Part of a small language model's weights.
Size: 15 layers, 2 heads of 128 (1 for keys and values), MLP 704 SwiGLU, 12.3M parameters.
Architecture: RMSNorm before each block, learned positions, no biases in attention or MLP, normalized queries and keys.
Training: a variant of Muon for these matrices, 565M tokens, 4312 steps.
Each number is 500 + 25 x the weight over its row's rms, rounded and kept within 0 to 999. Layers, rows and columns count from 0. Numbers have three digits each. The size before them is the row's rms in percent of the matrix's.

# layer 8 attention value, 128x256, rms 0.0863, rows 53-124, columns 64-127
097:496531511483517504490466502478514506509489486515507483500459482467522494496495532525556500511521501469490476486495502437468512496520518484484478498477496522505462491523487527563514531468496538
098:491499480476499522491523509504484534527483499494485511517484530516481505493577490547520501490481528533505528458476513519513501442467502479481521497455523517489517472518488509489536484524476473
097:474523495521516441488509507512519515526539511493494465512418530499494510487501487490474532493512498466488505489504487483535525490492529505537510532502528481497542479485484523500509536520486484
104:483519505509495573519468530481486487481452472479531544509533491525497494488522471518482495470496530493520527510478476505498467519520521547493537543489517537498482491520505453471475496458488521
098:508474509485474528494518507485479494469489443510533527493496526478505499485516473478503489514518497466483496535520464494491464545477520412523553466521502507488486465491497483522533505539469508
093:497549496537512474496472497516457488509479489507534474520471489500502537455506508520488508476514516477512562504440471477488528502483506530548495509495486480551493508483499506536488517527494452
101:482502501513502513444543510505479521481495432552542417504459515485543535490502557529527452542498537486475507499505522515493480528522455500515503463527521506519495512509499469467535518494540498
092:493493501507511544502477460497549503521545529511467522507531513488540518515500476480471500523466510506480517518507471490505481523493486499515483477529492492479481530498539495463546507499469510
091:485566487537520463519521514534527474488529471477487492494508538490477490496485517479521491478490496471472523479498494478508529474460510523499524462509557483517501493516477492461493476508461476
101:533481493483498515548527532521545490535506527505521473479477509501499532519521526497493527502496507503504518466482507513488480483507469474451537493485505507479495491514469502503472488491467505
111:506446510511522484517504468551491522531530502515562533477483521506513516499469468521486498490483517504507561469505535496467517495507511512531531449497543469476468523526494487494498509518536482
096:514457505503496484517508458548500499486524462519501525524482528498472522508508452478488475487513533547515505513526487490513474535479498519535456502531515493483510514535502522477537477509520532
104:527501509520468503431475493489535528477505455478482538514457490454517513490539467500484482484517524452524422501512474451493493513496512476522498523480449515491467519504473547516500519541448488
096:500536500514510493481523532497483543461501501527521474507519470555488455503475503511537467529489525482471530492523550505444485478473489518518430535479453495509465521473497465481481498543483497
094:489525488513466494477484530510522502509479519487537500519467474533470534529483519543488532513491505494529503523519491510519476501517501489481540482490474528500529526537490478527525541484484498
098:475484519509524503480518508494490521458539523499537517510462498445487480517473504518494478499531430524500557538532483498495510521506444491496552525465487507485479506490478516475519503488461483
093:503519493492502489499503526514522498500526490499558483498580479491486545463506533500462491527513514477500493530476486479516496484504458529485493537536538506496531488457508490518515467500483472
098:505551494496472487500513505495542529471483509485527525479529507523499525508496504491542498533482510483498526542483500441516501528482563525541456533485486493535469531501542451463495526469513478
094:485433502520516493513467530503471487476489467505538515473493508469527496473496488480479533506471458533504509521507519497487493551519505538496480490496476522502510488519508523511507504506520481
097:504499509483497493522510479522506528517510495493486513484453540498475488479474484480529500442511510525519462494488537494491508529473553459488508493506500486470475510516508517463448546537506483
099:490493506507515522527519481525461480497501493531523474469461469517536481517509498522535534515516491495500535479483485500510516523529495465483532471522489463476517497490509512528482490543460485
104:490480517521507486544501475492529479535502497487493485514514450548543475485515478543460497470484493506519478505511528498495518492486469536483503516465535485486486473531501497521516477525510499
096:504548499452526522510527496529506497508487499488500474496509478481528520528471521512497531474513490476482474532499488466488507504486550513515497471503492489510468483541490509488469462509475511
105:507485508482513459523468488517493517484484504542503520504518496490499480469505520509520482514505531543495499528470508505493504506463506492493463488501517483578505529504488477508507499476514529
105:497513499525480486463491516494512494527506503487549523470520462475475493503483462439504515536549519459497470518528532488501511415509498508509498487572513488499505499511510528522497489480517532
099:473455521506514481494534492488514525519523502506480490497464522491451525521521506484514453489497492507507485512483545503494525438534449503501494484526472482567485492542466487538446469523533542
090:479517508500453482464513477490551542543494455498510524482559439524516502498456489524501477499512463453492459484466538510475473468500441494535506469486508476492525503528483524486519496483468526
097:504491500520506536466497515523466502517518510498508491541531515545548506474474438529499496513527484537491571515465491529515540498518480538482531510495488505484524474471479514458496482515523504
097:504477506529487497462524478471472467497511504509502542524529456517536487475464534518491477484505512434480537511468524484497476480476512465510514463516488493479500518457501457501508532505465486
101:530480508523469473515486468505455495517474536473483557505509520511486481482550485501491484557436529499518508517473538523487527504522491468502517512489509493506500525515487544514479503523518457
104:490521514488528519507481462529516491490511535514528457492488537544512516487560487518514508518520540493489509476525514577480533499504500500472502483529509480539470496482502516492486535508487489
100:518480501518488549543484490523501476499518520494480447484490521460499465453510491486475497529494520493474517506493489499487502503509478462553530548522515490503468484501501532472493471532487525
102:521544496416481545505479525482472508485511516512492491498509502540504456487506526491512509486487530519512521513494493486523485518505518454520525488504485501510470495484510494509549532480493510
103:500523491488536484497512483520512504511479435514486506511537522520472433516511462475508498445494525500486487478549508539503520543495487527477562454524529479513519512498481492491516467512477510
103:500496489530498539523496483525497479512488486511471489514531488513452455487453514479494539476499521533505525445507516519501521530519545524550477427504518518496500487515477454488479487461481493
101:488483507539525515528473483486486472525512512480523400514456518505495515470528527498575487517526517505500537494537510510532498511524511513491564514500472479514449492520477487533510503510477473
114:509534497514514486494534505523519510448504552510496508533535449499512499483505505533507511554518518518495478483486517507502477501504477507497528475526505524549462520452474493510490531503529477
100:522475508501531535513507526515516492519495526484478493495513501474480511521507549471475492537480540430504525469486469479503500476512473506514480505508459532532505521461499438514501559521495547
103:527480500482481539458554508476490538528514541466520492499517507519547536486465525487488484487516478483486447504539481527479493486492485490491527492497509494506473483448516525468510526509457495
103:498523501426487514458511521535503508509540518503526501482469480473521505499475520538482497468500482454508539473498485469522449510485563495543514482516491486466511477499530479501462437475511533
108:527496504486467510518490524480459557519457442475499559500551506501537453492463503517528482520489571475512497486509488525523499490483539539475530449526529509477513495507506533517500524482459504
108:499472506432503527564477504496467512438492502494484467508548515523522459471539500501502500442494507495519481493500508500493508509503496522544494479523501473477543489505484464470460484514502469
103:485481491522490509492555516507524526456478493490504488498495524509481458513484580510522508516480497564481501528478462522501516504481500475460498527527500514503481472527506464538479510509515491
100:484518491488497485510496484455514562529518456521506531514509528485488526490474567465527514532489526461497498512469511499478508481535495534460502524518537464499508509469508488500469495510482494
103:497484500487557533520504473448557504480512506525497462512490474488516498483469509519471477536471506507517474501465468495554506483511543521523523475499502543571476489489474454508517488502501518
094:473525509521477458464503490453495499509472519497510472512523536504495518502518513491471494485546533492488517514478500527472488516536471525524488523485478470501490487479479458510463475530564503
100:511487503464515479485509498459498475512498508490487486466516513511471479487502493469495502495489509485515551497503533487491532518499500462475493514497506526474530495529491489530477507474520481
109:483562503526490510497516469470499479508503470485536500499531496491511516517472505510511507469542496509519466499521497423510493461497464511509476524486510491523523536542505481462539542511483491
093:469460496509546451517512518518534495465518541467488553490491503469531500500480528485500501475475494482520495486474463507513482488471528494499483500454518538540524525488509488493451526488486456
103:527490519489451522494518471481503517454522477505518479479487491528491480505487506497524532515499487510483507511515494510510507455485513435471534452487498446490449515509502512468459449464520484
101:474532508509526512536484489501487485449475515494496509471506522478453548511543517500470469499494543482497491476527502522518495505496507466503503515506474502508503490532474463512473542484563553
087:512514506536548496479535456498483446446478508490547494486550470494533465502509532494473506504496528512495535508538525479486514478481501486503498497533519513527524495514511489522510551484542474
101:512477505554527465433519468493500524475505532486484459496513460549535475507523483522485464510490498505504536537545550451511494508509495556480511505532496493513504482508484444522509459516523524
092:461485517520451481500542488533444517477516508536452516508553540487488496489485524485501502503479536499513495518499475460519497531496509505506516486548483524488501515493509452483496501501483472
110:495486506489466488518490505474519481481513489510524500500501495502513557511487497487530516516479504515486515498485522498538492486497426515511516514496510492494449482486495523519488447532462485
099:535554503448469476476532501503458541516508486494491530488463478483481489467479476507505503482515506525482493484482478497490486490504518478494471567469475500475514521510481492450465504519454476
098:511512511480502539474518520511516512537505560503475528473537498496492508504533518497477470488503500499490456530498481482509537526478490481515508472481528490483482505514500518507471480496478539
096:503491509515474556446474450503520515477499505544486519524521555536543477491486479494519533508469529494504511487554483475531500512484528542533482482521541509508494512506516524541467509501487544
106:512456495493449479495461469504468533476490494524466530491490527475484534503506470560522508500466528510489525474456484520500513462483492556457547509518512493518514498526474487557489484473492523
101:471520517467451507473499513494454483488502487533501515518488495526501485482457513530493503505495460467496496508492486517518473564492527472522491475490457508436516508499509494530527480509486468
097:500482508522474550486519475461487526468482556498499501501482536465524485504505448560506493451446499490492466470537489493485498536508557525504495516488522474522500483501487543497487478486474498
094:546463487439484474519491521486515462499502467486500489481484507546529444510498520451490510496504494532529487491506521458497526504478512471517512502475491497482546517451545549451509541483488486
089:536535500473487516503530484509511489472480477511509470492481500504504483519503501517478504491504501480480453457494591490518528468487527541524497496527488498487499488505502461488508506542516466
081:530537500463503467490515491453491497472483546532507501547538528479526498472468468486504484482518468482508514520504471461471535470477500542509478519485548470453509512484480489522495490528525503
098:475512497529493497520508481498507493461495521503517487477470496456454491495538500486469471514458528478508577470502505559497482496499545442478510505500509499492512505498490481534530476521523512
101:531518496502458490528467516524490502510506514496527474495518478539549527489532509480487489517506430538503528484514479531507464515489553506576505495473509515518510494501491487541460489526538499
099:508484508480473541471504505502495507475514555512501499521474479503499542508479493475507479493499536462490479486525456534521506502487495508535500549503522498465504514455551496501501517494494522
104:485533489508504512476484500555588491543496496523514543515556460518475521507480483522453569475535554518508510516531498527473542473510504435472498551502518516504519450480516546520499513491523499
095:522493515517442518513508515517500450487484508490510546493494503488527483495482494522556477470509508530508499512464479527517467514517519449497475434500472486487511508485497551450484454506544457
096:500514502500478508491519485474496494514510511510476492501495511503573469468508531511448491536523540529486459490525500476527524556521505513520501527486498523503463498524500507489520520495516537
094:502470496507516510526484482526489505490504502491449489494432518513539514496543490472482484514512525510510492506523526551498508508455467482484498560477488485521501491499505501529486526493486502
093:536483490483540490528512516465509531488518444493530531487530486498459509510534492479500509499484498470506471520484500505495499497473475516491463514479454516509504532524507509490488481497507512
# layer 8 attention output (transposed), 256x256, rms 0.304, rows 53-123,181-251, columns 64-127
092:510474527550474513533519539526456497505524503493461511480471503476450510521517481511462463475516482493491485518492490489499476470493487490507521510506446499511495486541505497524495464528546534
092:467480523523502489483493517537533494524521526507485497485492474532544526486508492493475478491505455462509525542507537480483502488476495525535489495534485488519504481534504553512482503468514532
097:524453486452492501468530514535532515494468493495513476511487506479502479482492537536501483505432502529530451475509464567481523450494477546477499483508515518538494515522535496519531511495504495
097:529506515511504496460513533538520568495503459505437497525509500523493436513523504489478503521465492467511479495517563483546468500514502534507481451478515495530484454472544459455508531491494523
096:478486502500515534524480517516470502535498519460494491520496533493495491525480534500517554494539457491503516454526525552502503492500459478515474540444500515460506502539505526551516490495499529
086:470474474504489525463465539489478528501493530502484493541478558490494499507454515536501491455475514454483451497533519557513482502481461504449525486566446497494472509531496496482476503501482514
098:515499518526505433527425506483488497500470494447508521485502490487474520483491491492523506501525474457426487503501497534512485495473456505513463517506503499512525506516495535490489497498501518
092:540463478459506501479448495501474506532477489446498520507507513506455510472453554455555492443486476459507524458499475481501502506487465544519496491516487503539480468529493504479483479520507501
091:500517508513493517442528524490525553492476489528543505534510497521510488480525485487480470530474507511534473510495504483523494479504477473521505550528483516475463529472507510516494515523473507
099:478545532480483482481517478541504513480474516501551494498476513514496545513532503491560476468512501464472479489491515492518530540485491520446454525500478472454517502551520511529490514461546490
097:499476533516505483482449469485506485454505521516470523505493498495522511481448507506494517469559503424514469510487494487505535501479496469501524525474455536479496527526459478522505521532526474
092:485492512463510518500546481505537507517507470501466536519484496504521481490474541482507473521510471493480534481531501486457526521455474488473511513469522490512501481480541489493516531515487515
105:510443460521559503517500506522494467510476500515457501533532511500453542495478538524489513482465471496524527498503527513511498467475484523486480482531481473471473456494509477468518467511500484
093:501517464525474500529473514498464470491494538454494517501484538546505517520504551480488463468494465525520478508498493477531454485466504498485542478495545491525479550546532520531470520523490492
094:507473472491531480508516505547497514496514509469506494519481509501516495444509463498499503499482475508509504460586502488492543473457526489493497500515493465475462427544512521488519487509511521
100:500484486486521509519521527520487507520501529525464540482493526523558518525546494473483498514502538502466485527499446510454487467479501497472454491504499518516511492508513518463513528472502485
094:496502525491485519524523514477502558464463520510491493490476511475511471524490498503485553497506473504487487474463489506490487474495503509545438540521506459495493472490497498474513478562474473
096:504540487507505493514504483464501482499474496534487516485493520518525471482507522492502533438478491501486501492510430530494483490520452508491526476469490490491484466511470520477557489517507520
106:521508472500527483517523457500476557550525485513468540528477489536521508475498531481473528449529495529470506488516486534499484548492500518524500496490511524493503507455446524497462498490531528
095:494551477453474528498487496471480491524463519516469443540478504513504512513507530537474492517466477460479512489492502499527500506516529533503506501526501484481503465486484510495522465514471487
099:499550529492521524451478560525534478505517493477504517518496480504498500496515541482479445524500510481468495513509518493512507498452491491470481504494488566485487483493445510520530515480494523
097:482510481475532504527543528532499526469455571508486506491483527473508523513455537487523492547495517472488516443537523507522524488534505453475491491514488516521511464486523474467501481548495547
097:469484499497509508499471528526490503520486485523495489513491508536476493471486504491478472470510441522555523503477515510494540520459442520516480473503483492490521575472492508457483476463501518
102:500558456513492486484495506480530454501556550493462559521520496495507523483489478519515513447538517472510467458495402486451521548473522527504484505453515498506488448494519464463513536520503475
101:490527503517507479532544504535513518464520487509494525480489545495459501471506533535491520510468476483511521520499520498495504525511501457507477477462494476535504497498478486447502495554554480
099:526483502528493517531483502490480498490464488522492463515522501531521478504495509468484528500546513518481457478479492504476524515519500518523487535517523480484532513473497524505491464506489470
089:473489517472481503504522483520497469518483485495540495497491460494473491490496463479485459517514485519483481517469506517547492485450540486476521508513511519486521494520465478456546511524516564
099:477534548499482506481537505502520519500487493493491511485508458498482511540469530550520489455511511493495445518496493463554478552482522480490486524435505482531524502492546516498535514483495479
096:497500502473505477503497516506468537481460529463525489450512533492465505474486550507521485524463474515515474512481515542494528470530504520517524517528533479513473524553513468514467464520515493
100:492523497517503539500497481516538467472537459461516521495484473496490491482481504491534501434511478498467500531513510496499495520516485480510483517500512437537494494507481472508458517484514513
100:498467476501508495468516507524513487537496477427526478487503507491495528526470515528498507470519504465506518543447516445490528466522470506480509492463469464526524497481505496494537503506520506
103:491498460496516472506516466478456515501555529536492492503533497476517491515510531541512521463521472479554539514474486504540481491503536528537493485428478468509504524511535512469503502528472483
100:470509492495534505448468462480515513493517506507482536502516488451517529505482481523492509529512503516448482495522493455507514521510479508515508479477481500502475531507482503481505476490457507
105:500505464499475504493508456512541504513500533532493489553461486509493487484509511523476520523528510473499514555496512510496479474474526478478495450542516514476487505484528520498510520537511485
097:527529504493544503543463532501453483520515522509445504499506508530489519507496531511444484493498512482501494539503516472521453491518517445498491466492538546499493500510527504469492506477509491
097:481467505539504506499505510534514467496519470509451523461536468510508486512488521538465500505493529475515488480550512493556497481481464482539490495511521503484526517514492501538489473497478475
109:493526454480456532519494508508457469490465483488495517533492516484483473495511495487474501497475474501521459516490505462523489494490508487470467525475504525465466526488504497490505503503451569
102:477476512494514484507470510509452509505503502504491510480489457483461493542509505508523516449519485528558489531482541486553509524515460493450517519513496485518513522486484497472498495468489466
106:478458482502472484501500473528521509530493502505490518485480535477510528515505478499471551478469491479527496481432505480524499507518564540546462501483510493495541530514481491523478478504460486
098:498447505527495448552510496501523467487527514479508527531515469504456544514521512486525491557480479505513486488523504523500512552514468539505459534494547487456524483491503504474504492484516497
098:482548470536544494451530481513503471485492492515481512468503524471493492541480533512426476488514517521522480507515505495531537472495520521503470511475459529520499409491482507531531499526490472
106:504482497529469509488516501459494513495505473481514550491459478517441460561451501464487528506471476540506463499504506493533488455498518508479480485524464518483513433495542552481517497508523504
099:525527485504567467492500495479493493512519480521509498516502482503526500490502455509505493457519535512544544455516495486491473510476482506503494506447544538496470512484543480522464505504512506
094:495512517489474526460483511461494470496500481467467482499465496544540498446462502482440446490477494493511528487513470522486538465423489503530529481464503514564513531504464507519482558498494511
113:502458481476474502516473520525465530484488520470530515462512540510475503477468459513500496488486486435502505508493518500500499509538530502505513501495495521481490503478524501516483460514517495
094:536485478518544503529522503524487516496458492457479468526462529461547542503459491517478519521469536537467507502440507483482483474493476513454490502490524504521517526506543501509545502515440548
092:510528547518536514527517477514500508525540468489499474462507464472538467514505514545500515518547490514518500492465441505471497515497465439516482522532486466538484496525512483484476465522484494
100:523466485478490534528497530515483537492512517466506524508495482500488485505488465522486498483454497498507498481489487479477472510463444516493492476497514478442499480463526491513484513481468488
092:538496530521509471503481475517497502507445404486527471446482500497451474526505474488533500553498509532501501509476491507481498527476507509511517499516501490490505525503460511516514547498493500
098:512491513514518448472490492537508485525516502477491521535494512492516500518566469531505447521472500449517459513516451475555506543460485536503451487492518512523513537506472501497482538488463481
094:509472483495541500528525506521483521495492489494523486492553499527532530458468539505502513476554520481528480481467461528488476546520477465509511525451511499476520520519514514503533504464493503
097:532483501513521496491482522455468550500548486425494482526497498488451520506539514527529530507501480495479515473499554493496515535552487538513517464487544465493477516490485481523465488485495510
096:551543455432494538477497468506511454501503500499457486543481503456472528427482543501468504485506486527496481471488542504470549511447479438509482498467506568543475454470510499540487455480502486
091:503488469480522499423503514491521460495482519512478480502498476479467479489504514470513519526515489493502493485491469521446522502489460506468492509478542476515518519500486515492507459486484505
101:464532501515504499479557471513465469497506520509492493480516466519505544437493489511476509515549478516488481508502524490489499526517541487482479482490433519542468500508497507493482480513498501
093:506502487478484518488456511516500474487487487486503531503520476501519468547492500487476509563496501471500484520530532515574503524503493484535513507518504492490501518558468487491542483498504500
097:484502448488484472476495465567492494516456466497526490522498498507477527510486467500502533503491510506481514530472458469466519549528537523472475519511441472511550464494462467462473438477521499
094:505538497461462502547489550505494547502516539452532513498488484516451475519525507506488478486479554491496468498483473462467515438485536522439520491495491484468449450534515497463496490489511496
109:530518508480497484460522537472503498478497498492497517466530486542458504528472543486504517475564528513558484487529504487484483496509447480507463467458473519505488500522500473496527534509499512
096:514543493505503540486551487541530471505460513486493505490502475517486525504567509468490480523543523573463464520489523503503467490449480514514514474502499507524500485497504527469496509457511539
095:492526458495521523490428467508497502500502525505532504491525507512479498480484488558489497482468557479481494502564509497520513473496496472467486473515488546512485519449483483453521490486482516
086:457500459487505496434498513534482489507480499487480493535534488506482527521505504532537480501453462509500498542495517539532458503503496548535470467505428513488508519502501536515462509520511542
096:482464509489459489503500527507478492471512543507471544516544490476547509489517474475465513495555502503470535531478522490504493505504538479510494486512516510533475487488468516464485471488512488
087:497539526507484491499485480516520485497491517505484468518493515534500475549508513508538512501473473540519472502492494506530502475464538515491496489567514496510506494483463518496501490499453445
099:508557505452494492521501476500502461476505529512494467514513492477587504493525543508545480513511525519507488472506481520480500526502456500478469508466510494491506483491520534501514508477495551
099:493524481521479514542552489521519517488469491505507491574495484468492462479509513493527479482535482470551485499535487498487453474479487464532503518489483471465477451543472511514492501478512513
090:529488501532514518510542499474422454448470471492487536506498474545540520530482476491520517507528520520521490498498546501535477510524481530510494458504506492487469516504516493482477527507452545
093:542488506494534513495512485514457469517524492494506479527474542509535479537493531501468488495524471467475465512507526477544481513519516506517486464507527513522487519514480464479478485522530491
095:499499484526545494480535489505498508499483480507489480471510522523519550485509504467516501508510468456454532519510548470497488523477534533500501514507505446462499448471506513474477472521517483
103:527519489477499502508545498505500506520561502547499451448508508503448499498501522482513512494440535505525502509519500474481516486544463473507496470522514525462514499519544461546482467513478461
094:447510473476464523473523534494536502505491501464515496518488478480478491465464512558510527485487508479522513508509508529542448503520480506494463520467504549539505551484552515522456498518491476
111:483533473525490522474506506511517533534495534492538507478499501515514489493491523491481523527478530462476501502497480517481517499504510516504513489500529537512530514447486483472468505510449497
102:483477458477505484497500449486477510467526488490488529490516480479509503551442483518545498486578511494490524518476534505497503555528527531531492506462492486493474490482472457547511475520528498
101:505493526551497515516467516453505495488482532506474532431516472497476478533476502486506504504493502510471553487482525430517502528511477477476529532514474427493486502472469532456468502494532496
113:478471483481510477511506473523493494470521503499548488501514476505512567501482478476510473534555486501477504517470484472501502496480491499493561539496532506481491498488507523536496453537530482
101:508511477508470450486503470462516513492526487481497513520470460493507487484541513510521479465473546505508492496488473465440530488523547537517504473560514497550500489446484487463455512477537520
101:518500531466507500518534467511516507480504492522465484493504483484477502499522495482533518519512503528509492495521480485496536509478480488494517459495507540471513529484524510526493482506521540
102:509539426472470528491512481520519497503529502493510512498505507522486458539511496515519487463490498516527517486513506511489499581524500499472504525469479494457569507489480493510459523515518511
100:491499510510496458490513513506506501447496524542503485498505488516516491535499452521492506523496494548462510498498501526470546457560500484468528523531506466478513500525512528489485558510478530
098:484440542501494494522485521521476460529492486503449507492490482513543489549470500498510536489506471534477545496564525564497474513535508499481484490478481494521491490544533530535504535490517485
104:483493461547502476543462493472469484483538485501468524526505492518499488495491528535496528527503483488515540475502488477520527488499493488581534521499515527527469491437496497463516485464490489
123:515528470460515504509531516500501508503520507521502506524453536528491491502503509481562450474472485558494510512522535531517482528512486474479496518505475474482514522511501520476495471442483528
102:509498493531506485506524538463525496467495525531539495505526482485465461470510517539521506481499523524529506507490486499494496459571492477491518505481454493511525531513463494476444509475473482
102:490582510479500500482550499473457531483540475482508464466474485480489483483472524477514472463507498478523495538470450486493516527525531502496536517456503498505552518464510498506481514476524522
103:544513525460551486490512459506521459503483450496491458469460471471506549488467478480467510511484545544492523522484514525524524523548493524496485487483503455509543519503474532485484544486544535
102:471498513514475517507476510443512527487501511528484516525481552482509493528506509474455468461488526521457507536472523521525497512481544506518510528532494495543535539459473497519490454488451479
106:531526492481463508490510437479531526458511442446521476523500496495500497462487498509524489472508546527494472443477504537532467556494537497524506485534524529502494498485464491507510514535524526
098:480440490494487486510467518532514486523487491489460504534479482492503497511484483507512483477496549473518539465517504549481506518527531487501528496510491480455531502566486510506504499454484531
100:556469516483496472519503493526507487528549479511482441516482501486478519495486450511488470526530489524518468509536535511496521478473494504463466499517494517488547518505464515516489505453486494
098:454476499493524534453495557496513506482486516489510473509526514487495488544493459494537513524494514492515482495531463462496486493492522461487514495520499481480485520518533491508552483529453497
098:536494571517510509534534556494530497488497508458504520479538492449469477503500514500510471515519479534507491504491513511515548496480500487487490470477499491502492525494511480504511474479469499
097:465461493517485520521504490457459517517445454527483490464522532514479485487489473493503515510549506518504483464499513500508513483545509487504503512476514472543527527523554486499488527498501503
108:511513495512494503462502467511499494486521455505494492509482459469501510462533468488543473529493510488491471544482496480526466509469511523525498472515511511492483507539478483527485516461507470
101:507532490545491489521509507510503488496476507485524502520508466501527490482535531499493517499452486489506473511526508489534472473489479474472488496475472509526497451512537480576533553504469463
110:534495518508528540494515472501479504514467466491509455503522505496493513536490482522493516499486467481487489495508563512523445456527536463538478510513475528456531530495508519542481507474528505
112:527476486481479533489472509470485529515496499498496479519492483508523514517512517505476521487461453539484468519499496497519525486476516509480517489505502495474472476512444507493495486436483482
104:494508451510482508473497500505496473500508500464529505480512482483497514557523515539484556517480521477511515499483502477513493447494530498492505498492486539490482471508501477440441510455520504
097:515539534545516525525484508468506516507511484483495487505472548530515549481479472501478534510517522505505490477514503500511510514470501529501510491500475522512480587460538500503510477470525442
108:489496469509491515504486460504520526502500527523525507491454495459478483463510500477520484505503537517523471478509495519469464480514462512495505508522485519474483485505480510481483525496469530
110:508529548483465473529494460507500484499528462499469464550431464454511495486474487514476581487477507521531471493486506487512451567479494505512483532498491526481464517501502516495514525510505539
101:510506505461529517506510515485487514516471487552505484473517493503486543520503504509466533539511483499528460477490453513527488496443526505522497527473491554483468539460532495499514476481518500
114:485518532452476477471491490472517540500519467525464531518511501520481509485510522477530465466481487532491474454529506528530457506548498510514463535526478543491502501545499512518468518501456534
096:496510516521503479526515491519502537467451527495508506536475537497498507506499501484517492465487548495484454501486467524475438498490512491515486524574490521456470468505469466484466495464479516
106:464440450509468502548497540513496470494513504485532512511480512517511489508507531496541507444490549509506484480484509526459505456501517491527510539481499491477539468491469538509481497507502530
095:494491523531477489499454548482487499502476482471501512486468486494495530492487498494478475448506500528476517465486504481500538505548470546518503472480437464483490450511455526505487498477490486
105:467465485471483502446549507487514485446487487518503524532485502512526491492503479454534476510505474512493510528475533502515543493475513484470515553495471470483512495522454502541504492540488526
111:515514453470458495505524529478508540514478502509574481500483502506503498531518476504523501469480474498496465540471495508504512471519530503491483495472515525524498483455528477462493524483506469
107:484503492489491499501449455486536515493513454459488488484468538492481533487481525518527498473524532493495493517477483512502526538537490505549470515488458469500501520466518550496519518483485523
104:556499501528475556516531536470538515499473535519498507497552525557495506488523488504505474503472481507499450539477493512519541511466483502492512519512521487490540491530474514474528478515505513
099:481525476503476486506459499523495471496493462492508513487470479477508453508503525459518497498457521500503551506533519517448472501518456497450499515529525477536484495516474529524503541524519530
105:471524531520462507484498481495519517542484498492474488491418526507540441519494510511472503485492489479489469503531494500492573465473463494435526447478521523527491502501502505514458530497487523
100:518493544499497502498499533512523504495544540533516487556467468529511545471499480480501506493513493489479527497506553497508473573495510496516489508519493528485470481495498477468502459475482482
098:498497454467498504515512533494472501470488533535533515567501480485561518506507505580490458501555501499487542483517499499458527555483501515478493525520488465524449530484475477562563504455482522
105:525467500469455526496461495492484509475501499441507506484490506502473482515495507508501478488506489456456497507526509529464515563504514519505474470496491463518511515516462555512551532516475455
106:504474493539470474505524472518544497490442520532469493494506507479507480541526470490486517508514497501488479512484521530553507463538526504499504495501498529456498447521510485486509475482504501
098:515560524516422495474509508488522496501445480491485495558505480510507489539535502496487478516486515495506502482509510490442521491472443487461483526525474492479508504532529463479535486480473542
100:461542512505502472465511473477558462502476448555538516513487483521455476467509495518489496495488465477483488515551502505477513481486498485482499506538472493526457476534482486512507528467540463
099:492506478525533505500480517549502509483482535534488506524488498501486516492535511476484522459524495537469480514514499505521499442500568555520520470492508481499498454468461522466532498492470459
110:505456459494497475506483502477491551519465477535493457491491470486499529491544529493468526483498467571516546491505498548550474504527515517524500486475494505517478477499502525505489481531528492
096:485474470455492547532539487483481533509508513519462466559486532508513534476500462470485482509490530481468496494518499469540489508523463516484505524538488489488464525487513496519534459474520493
105:487499475494496503468472512469487477473479495475508483503485478504492523525489543497492524447487497516538512498509519524521524496554520505482515537500515511531500448496480513514525535508511489
114:504525532521500471497481522505486510524524497499462496517458529525506493508526494516470472476483435489493529525524533457518495500523484530452488408506497491467470482535475495525518496495478470
087:527533448442481524526474506534521505533510511541517532520508551515511478512508491502491459505506503496538496495496506487527409519504547486534497519473484478465504503503509457478559492519486477
095:513498550543505494534479513525524538496508505488546491507472541477519462484511481493465504465440520452501477482506450528500446481536505528494464472537499488453543492488532489492494566545504522
102:571513495503480493512496471498510487502450463501526485546473508511499530521526486553459451517478462498465482532525506504512467521527550517517461507508446484499455463485543477520480503497504499
112:537477512527477507494513485517504528490450519526498485476550543496526478560507508500441521508478466489526475523478512535511481459493542483505473507493523486464551485498503476487502511499546475
100:479522519532529482511498480491498480507493495495485486528483500503458476444470532484505467446481489513513512498492479500499510519438484515498506453485500466518499430464507527572505501496506505
108:486480535512531487514503531521501461497530490519483476481484532498506497501507462478470497467493464437510531510504531522502511510485488486484501521524477532451485521512503495503500531524431481
100:455470470540559478494535517512467453518540464526515506510455507484492512442472511521496516444499468530509543517517538497489501513559457452483528510487499479501502519518494491491495486477482500
096:469510477517527497526492500505540489498498516490536483505463492512518516515520521525505544569484487467472521516468482491527519516520534492538501518526529514474495493469465457534476494471503480
100:488499532500510456496506517495523512506510485537476477485495490471530516513452488513486480491501490512554483455482450504523536467517485517496495526484532503477516524503499475499477508538483527
100:477521457471536483501514506496500468480496471461493522532489457485517488552521508459539543510518488539530488526487483508503543480504498527478545504506512521511485490483517525484487526526526494
100:546480488519479525547533503498513503491555499507534547495484484489464517466510507509524471462573526484495486509510482465511512528478532492487485499485513457550516483494463465500537489496512462
089:510543481537519504527532514461474489528494507497505472501440534502482517504499498518525466475472484526524526479531491508542500498483494507495488479488480471502510486461508517530547504525471558
093:509478453495522489518498491530500503539519503473500491514495474483498514470510532528470506494491518480512489528501504502506474539509450486500460477458522512496502565513525507520529474518504518
097:483498533513514506475471527509514555483505506530463494510536512545502500499499454468507492497537459510448496526465523495538492488522530547495527475526500553457511494556498454527469494554478465
113:443520489485525454459487483476490511453528529544528533466516509520472510512467485533526458482447525508472497508465508461525549512471493538487517521481496518532488537464557517520522501536479478
115:520541508510532484513461494546526522540530508522514476491514530493487474458520510505484487538491465460473481529517465522465465515472516486484501521476532510512497522539475514511518489484511464
111:439448522482484476501489533461476526471556506478466511474539517504482515489524485485491465465483533496475518496516447494483493484550485520484536503560450469500513491541487512505514503470476493
095:493481422481500532521502520481517514476472481518526491545457478524484471461510528508482476490499506541522515472547452490513535500503487472462483503503536503529482520459534527555551514448521518
104:474509525518454476529464473521528528455501497513487519499484519484485517501508497499554493462495512449507493493527456547511429461518530541499501514490512497525570475456497511470495519493481503
099:535505511499536455506511494471535490522539490526514505497509507479505509525493489503536535544509480485466516485471489464455522483540500485526515491503514485498449452478460471473528478492492476